config.yaml
n_layer: 14
d_model: 96
n_head: 3
n_kv_head: 3
head_dim: 32
d_mlp: 384
vocab_size: 1835
activation: "gelu"
norm: "layernorm"
norm_place: "pre"
norm_eps: 1e-06
positions: "rope"
rope_base: 10000.0
rope_fraction: 0.25
qk_norm: false
attn_scale: 0.177
bias: "all"
tie_embeddings: false
parallel_block: true
init: "normal"
init_std_qkv: 0.0389
init_std_o: 0.0
init_std_up: 0.0389
init_std_down: 0.0
optimizer: "adamw"
lr: 0.00386
beta1: 0.9
beta2: 0.99
weight_decay: 0.075
lr_head: 0.0137
grad_clip: 1.0
warmup_steps: 252
schedule: "wsd"
decay_fraction: 0.875
decay_shape: "linear"
final_lr_fraction: 0.0
batch_tokens: 32768
seq_len: 512
doc_mask: true
train_tokens: 156000000
steps: 4761
dataset: "wikipedia_en"
Each number is 128 + 32 x the weight over its row's rms, rounded and kept within 0 to 255. Layers, rows and columns count from 0. The size above them is the row's rms in percent of the matrix's.

# layer 2 MLP down (transposed), 384x96, rms 0.0153, rows 258-274, columns 0-95
size [ 22  19  24  26  25  25  21  24  22  22  24  18  25 220  21  26 177]
[[103 119 161 157 127 133 117  93 139  29 122  94 128 181 161 134  96 129 156  92 105 121 149  95 111  96 145 115 140 132 138 129 163 130 132 114 113 140 123 129  59 185 134 123 113 206 107 166 125 158  72 135 175 171 119  83 142 157 142  74  44  96 129 109 124 108 121  91  90 113  95 161 167 170  96 109 192 111 161 109 148 129 134  78 176 145 117 106 143 161 140 114 104  52 133 103]
 [ 87 102 140 132  96  99  87 126  93 181 121 150 101 106  79  79 118 113 119  90 193 124  97  86 155  89 123 151  64  88  74  64 110 189 143 102 101 122 107 113 107 117 100 151 129 106 111 140  91  87 113 128 114 139 134 100  60 156  98 164 109 156  81 117 125 132 145 137 109 117 114  80 133  78 169 116 125  61 126  99 115  75 112 123 128  78  89 138  74 100  77 113 152 195 146 145]
 [190 205 115  86  89 151 182 106 174 113 139 163 108 136 104 171 127 166 164 150 173 166 165 154 122 134 102 130 152 137 176 166 133 136 152 128  60 113 130 117 198 133 110 147 134  88 149 138 164 154 133 116 158 144 148 172 116 156 126 145 143  65 118 147  98 114  81 136 130 110 118 135 125 108  68 122 120 132  97 159 166 142 117 112 144  62 138 106 220 155 132  81 182  99 149 184]
 [118 193  91 168 183 113 162 127  93 149 139 132 149 175 192 105 139 130 122 133 144 151  97 205 142 123 205 110 190 165 186 149 152  81 113  86 134 118 137 161  94 133 120  86 118 128 144 173 131 141 164  75 151 188 158 139 135 120 145 110 142  80 159 115 175 135 122 142 130 102 167 132 107 136 168 167 148 152 198 128  81 160 131 137 142 127 144 179 147 123 178  94 148 106  78  95]
 [141 173 136 154  89 125 129  46 149  98 117 137 142 108 100 192 143  63 181  94 106 126 137 150 149 117  90 112 130 107 150 138 171  98 144 153  39 144 109 115 176 133 145 150  97 125 102  86 189  95 185 117 133 152 154 187 129  90  89 126 135  52  71 147 119 131 126 118 128 102 125 156 125 143  82 107  77 154 126 156 106 160 162  95 153 126 107 125 176 161 131  93  89  93  91  97]
 [130  86  82 131 171 121 200 186 102 123  43 102 128 113 118 111 104 181 104 190 131 122 140  87 134 138 137 149  79 127 113 113 126 165 225  84 109 158 143 117 122 139 124 158  91 165 166 121 123 153 129 166 127  51 141 117 132 126 152  73  84 173 122 138 162 145 121 153 107 101 105 120 140 153 163  80 142 110 149  51 129 147 144 137 144 198 116 118 104  72 132 156 131 135 112 135]
 [126 127 107 107 142 114 127 201 103  90 115 136 156 172 174  66 132 209 148 110 151 172 105 153 120 108 168 149 131 138 176 137 120 165 154  63 150 126 110 123 109 176 169  93 130 172 129 184 146 156 106  99 154 124 126 113 100 170 135 101  61 115 127  67 102 128 121 126 115  78  86 105 134 153 158 144 240 139 152  94 140 150  86 132 160  98 115 142 120 144 123 123 110 130 129 193]
 [143 136 162 111  85 110 106 158 143  81 182 140 173 167 141 111 156 186 179 116 173 182 119 159 106 104 125 156 156 138 144 109  84 186 112 107 107 110 136 132 154 158 162 105 182 136 125 200 165 147  86  95 149 164 136  59 130 186  80 170  70  91  99  92  64  88 124 102 118 122 137 141 144 106 145 157 167 113 123 139 128 117 135 123 175 124  84 107  93 171 132 129 132  92 164 180]
 [177 174 132 141 114  94 157  85 157  91 122 161 150 118  87 159 162  51 176  83 132 144 132 157 149 113 124 112 154 113 160 144 128 152 130  63 109 147 136 109 158 138 156 121 128 104 122  77 169  71 197 108 138 183 170 190 144 121  44 154 138 105  40 170 109 127 147 173 127 121 149 129 151  87 115 131 115 152 135 133 103 131 152  69 141 116 130 121 149 172 167  96  80 135 109 110]
 [128 119 180 144  97 139  77 110 127  60 178 104 167 153 130  80 160  94 148  67 159 159 110 126 132  48 154 132 122 116 134 126  81 177  77  65 151 114 155 128 128 181 158 101 147 157 114 216 145  95  93 100 126 167 153  78 134 136  63 177  91 125 136  92  96 105 145 137 131 134 150 150 157 131 140 124 120 105 172 101 119 131 112 120 174  82  84 123  75 122 147 112 120 125 175 131]
 [ 74  78 118 132 155 127 131 137 131  94 100  87 119  97 142 118 104 157 134 106  62  79 122 120  61 127 137 133 103 136 129  90 146 114 163 172 141 156  98 107  99 122 173 123 122 155 119  76 121 130 141 152  68  87  66  84 118 150 164  49 102 186 124 125 175 155 162 127 152 105 139 131 136 169 161  84 133 130 142  86 143 129 166 131 114 227 116  93 120 139 135 189  65 107 100 110]
 [ 84 111 156 118 143  82 100 140 104 144  45 145 115 179 151  99 142 112 183  99 161 132 125 136 183 116 149 114  55  90  96  86 160 151 139 134  96 141  68 174 140 176 107 106 118 155 159 155 173 112 116  97 146 150 114  48 145 135 139  87 133 136 117 130 156 122 157 101 128 113 116 113  85 130 199 116 108  72 161 112  58 119 151 163 160 193 134 114  65 134 153 167 142 127 138 115]
 [142 118 115 187 153 150 126 161 114  64  71 114 173 114 102 140 114  92 146 143  80 127 148 102 142 128 143 123 132  72 130 134 166 147 208 140 136 136 112  87 176 132 143 162 100 148 123  89 130 155 160 138 161 103 157 153 177  93 151  51  91 166 106 123 161 150 107 143 130  84 161 123 136 188 143  98 106 160 170  97 117 177 170 121 115 229 119 133  75 158 162 113  89  98 123 107]
 [ 95 125 137  73 114 151 143 168 122 102 102  99 111 121 122  93 109 119 144 113  78 104 105  99 225 169 115 164 115 151 178 156 139 116 104 152 160 115 111 162 188 116 135 103 102 119  74  77 115 182 205  73 113 144 140 116 127 129 123 102 111 131  59 140 166 100 160 122  96 110 156 167 148 130 110 169 148 154  98 174 119 145 103  82 138 155 117 181 145 138  44 132 100 186 119 113]
 [143 122 136 105  59 148  92 124 108  16 111 169 145 136 121 114 109  99 126  98  94 115 118 140  95  65 140 145  60  87 143 102 147 138 133  83 122 133 153  93 181 195 134  79 135 144 122 158 189 120 116 110 153 172 125  66 151 112 105 100 120  95 119 149  99 112  94 121 157 100 178 157 140 163  81  80  73 123 145 104 118 138 141 140 138 109 142  81 115  86 126  94 128  80 184 148]
 [ 49 114 126  94 148 120 104 154  90 144 120  78 100 177 177  82 128 157 127 107 109 114  99 131 117 124 161 138  97 135 137  86 122 102  64 146 116 159 112 154  91 157 149  50 140 167 113 151 140 151  57 104 125 146  67  51  93 179 176  88 117 121 145  81 130 101 133  81  91 117  74 125 126 162 160 132 178  98 118 103  72 124 100 154 166 146 121  98 138 131  93 159 106 104 107 140]
 [ 68 147  79 121 122  97 149 108 133 108 108 177  67 154 194  98 122 153 201 164 168 125 127  93 133 128 112 181 106 152 211 125 118 134 108 111 169 117  95 109  62 191 115 100 154 163 103  68 139 123 127 137 140 112  80 130  97 132 131  97  82 125  81 158 112 167 157 127 128 170 139 159 110 110 135 166 141 133 109 159 134 116 142 131 152  79 135 185 143 100 142  77 189  97  83 112]]
# layer 2 MLP up, 384x96, rms 0.0241, rows 259-274, columns 0-95
size [ 22  33  29  26  24  28  27  20  30  24  27  26 227  20  46 191]
[[131 117  94 164 157 126 150 133 163 112 167 144 122 132 114 210 126 148 181 154 152 128 143 107 104 164  89 145 120 106 109 169 123 136 147 170  98 144  98 126 163 118 134 109 112 132 123 136 129 155 159 172 171 151 160 155 169 102 128 140 201 126 124 181 113 146 126 147 147 158 173 150 119 178 145 157 148 127  68 148 151 255 150 130 108 123 141 105 113 165 157 106 141 131 168 136]
 [119 107 129 146 108 140 124 117 143 151 116 115 154 131 146  99 186 100 118 133 127 128 146 151 129 127 135 148 172 146 123  92 157 128 136 165 190 126 127 163 119 132 156 145 151 153 144 113 170 110 164  81  73 131 100 174 123 134 125 134   3 135 138  76 191 159 177 145 128 117 245 142 133 121 161 162 148 122 186 116 141  33 133 140 139 159 143 134 120 110 125 156 106 170  78 145]
 [144 116 156 121 111 152 165 162 181 105 144 134 164 126  93 121 166 145 123 129 114 131 175 170 141 137 135 160 149 152 122 163 164 122 149 151 169 173 203 158 123 129 119 144 145 141 144 142 255 106 124 194  89 132 122 148 113 145 131 140 205 140 140 142 171 135 165 130 182 138  94 146 155 128 115 130 131 148 166 144 100 207 136 133 182 149 167 138 129 131 113 204 137 111 162 142]
 [122 133 157 125 134 158 139 159 104 108 124 142 158 132 122 113 154 120  83 139 141 135 109 137 103 108 147 122 206 177  66 120 149 162  70 156 198 141 132 149 123 139  92 114 109 152 143 148   1 162 118 155  54 132  75 116 147 149 151 129 100 174 180 127  27 132 178 138 139 127 181 130 122 113 149 146 153 130 136 121 159  77 115 141 138 119 156 149  77 108 148 166 115 131 117 138]
 [131 157 138 189 160 125  90  77  95 163 190 137 118 128 163 171  90 154 114  95 131 139 145 203 169 141 138 159 185 135 126 140 128 126  31  72 134 139 119 110 130 127 114 122 107 105 125 151 102 117 131 129  98 158 131 156  88 139 119 159  86 122 144 146  30  70 145  94 139 128 177 100 131 161  95 207  91 141 139 164 127 145 123 121 124 113 169 120  95 142 189  96 165 110 155 131]
 [146 114 128 195 162 125 151  99 156 142 153 147 120 138 152 162 125 133 141 126 114 140 176 171 148 147 137 141 166 107 128 117 152 112 159 132 123 148 183 141 122 115  81 149 136 121 166 154 228 104 207 133  57 133 144 170 104 117 158 154 130 116 133 134 237 148 171 129 229 138 125 129 121 130 116 154 104 146 219 136  95 160 139 103 141 147 169 135 146 134 150 137 162 120 126 123]
 [113 132 114 192 172 136 148  48 144 135 119 130 101 134 128 125  90 111 152 151 130 143 163 137 132 177 137 122 122 132  85  88 149 137 154 130 146 138 171 159 124 121  72 136 114 152 166 118 123 101 224 108  58 129 127 145 143 105 211 129 118 135 131 128 198 176 146 144 215 133  99 105  97 163 133 135 120 141 190 150 112 219 131  95 123 145 136 157 126 141 141 134 145 168  71 111]
 [ 88 135 130 129 152 154 126 166 119  99 123 145 140 123 119 126  87 130  92 130 101 122 143 155 106 126 129 157 182 122  90 105 160 118 121 189 181 139 183 119 147 126  58 102 139 139 126 140  34 148 131 142  91 132  69 111 150 153 150 116 110 142 195 118 141 137 172 112 156 122 136 132  83 151 153 158 129 114 163 121 145   0 126 158 112 112 147 131  44  96 129 168 131 121 105 122]
 [108 131 102 139 149 129 136  89 154 106 101 139  82 137 117 139  23 130 144 154 134 126 140 126 105 157 112 118  64  88  98 100 119 123 149 131 119 119 147 119 140  96  64 108 104 122 157 104  31 142 178 162 116 118 118  85 131 115 185 121 111 114 110 154 117 164 107 135 151 121  42 115 102 144 106 126 109 120  80 126 109 255 131  89 107 139 134 122 115 146 103 136 144 125 115 102]
 [148 183 152 132 146  97 111 111  80 115 154 140 114 143 216 122 104 121 122 162 133 114 101 122 147 113 128  98 100 114 121 151  56 150  48  42 111  86  53 117  90 158 101 132  88  95 112 118 154 115 119  76 100 111 150 103  99 112  94 108 103 124 116 136  41  84  95 101 133 123  50 105 118 109 108  93  84 127 127 132 120 122 112 102 139  75 132 146 113 113 122  91 138  69 114 106]
 [139 151 142 168 163 141 160 104  95 141 222 156 109 113 118 188 144 139 113  91 125 147  82 130 127 141 125 137 163 135  70 152  94 176 116  92 119 129 169 146 107 119 175 132  79 102 158 148 210 106 147 221 160 134 149 204 121 138 130 148 170 122 142 173  64 142 106 113 147 136 179 138 122 159 140 118 119 155 137 159 156 201 151 132 143 135 114 153  94 158 177 126 147  87 143 137]
 [125 145 148 148 180 136 123  97  92 125 182 142  99 140 168 126 122 159 109  95 135 159 101 149 145 140 154 191 172 190 145 119 145 129  43  73 144 163 173 145 104 141  91 118 113 116 147 149  52 119 138 148  76 132 108 110 131 165  99 133  55 158 169 166 123 127 165 116 171 136  88 103  97  82 114 199 117 134 101 144 121  16  99 133 135 111 150 136 120  99 125 112 129 100 120 123]
 [134 145 140 170 123 114 100  82 107 109 112 182  58 105 113 162 118 101 132 144 139 138 108 165  87  80 127  54 124 108  51 136 141 156 149  93 136 172 158 155 147  81 128 148 136 108 184 182 158 105 139 174 136 148 122  99  71 124 144 148 119 112 173 116 159 152 122 113 214 140 126 125 138 111 142 107  67 134 162 110 125 154 145 145 106 127 127  99  63 120 238 120 149 103 131 137]
 [126 134 161 162 178 139 154  97 133 170 139 130 115 134 147 112 142 142 112 124 159 163 104 157 139 164 141  89 142 134  99 114 130 151 111 106  76  92 154 168 114 103 193 129  93 100 173 123  27 122 211 192 119 109 101 140 143 138 118  99   0 139 152 117 117 161 165 134 143 130 168 122 118 144 147 137 100 128  74  99 133 115 116  96  79 142 122 138 125 172  85 140 135 119  69 104]
 [153 138 137 152 132 120 143  95 121 131 164 152  95 127 158 142 110 110 134 117 120 125 121 130 135 117 131  96 135  79  80 144  75 148 157 100  97 123 125 127 107 114 159 153 110 104 146 144 255  98 165 157 119 115 137 163  96 124 138 139 124 110 129 119 136 143  98 114 177 126 112 124 149 135 118  76 112 152 193 142 127 255 151  92 146 148 125 131 116 142 171 153 151 100 121 114]
 [175 148 163 131 112 134 147 103 115 117 190 145 158  86  65 151  91 126  49 109  89 110 122 180 134 117 141  68 163 127  41 164 140 119 176 127 100 149 168  98 123  67 148 159  94 117 158 185 188 132 145 148 136 150 137 130 135 136 147 186  99 121 172  99 151 110  81 100 153 123 154  84 154 139 127  84 121 137 196  84 140 136 106 139  94 147  94  90 153 128 127 173 101 130 153 129]]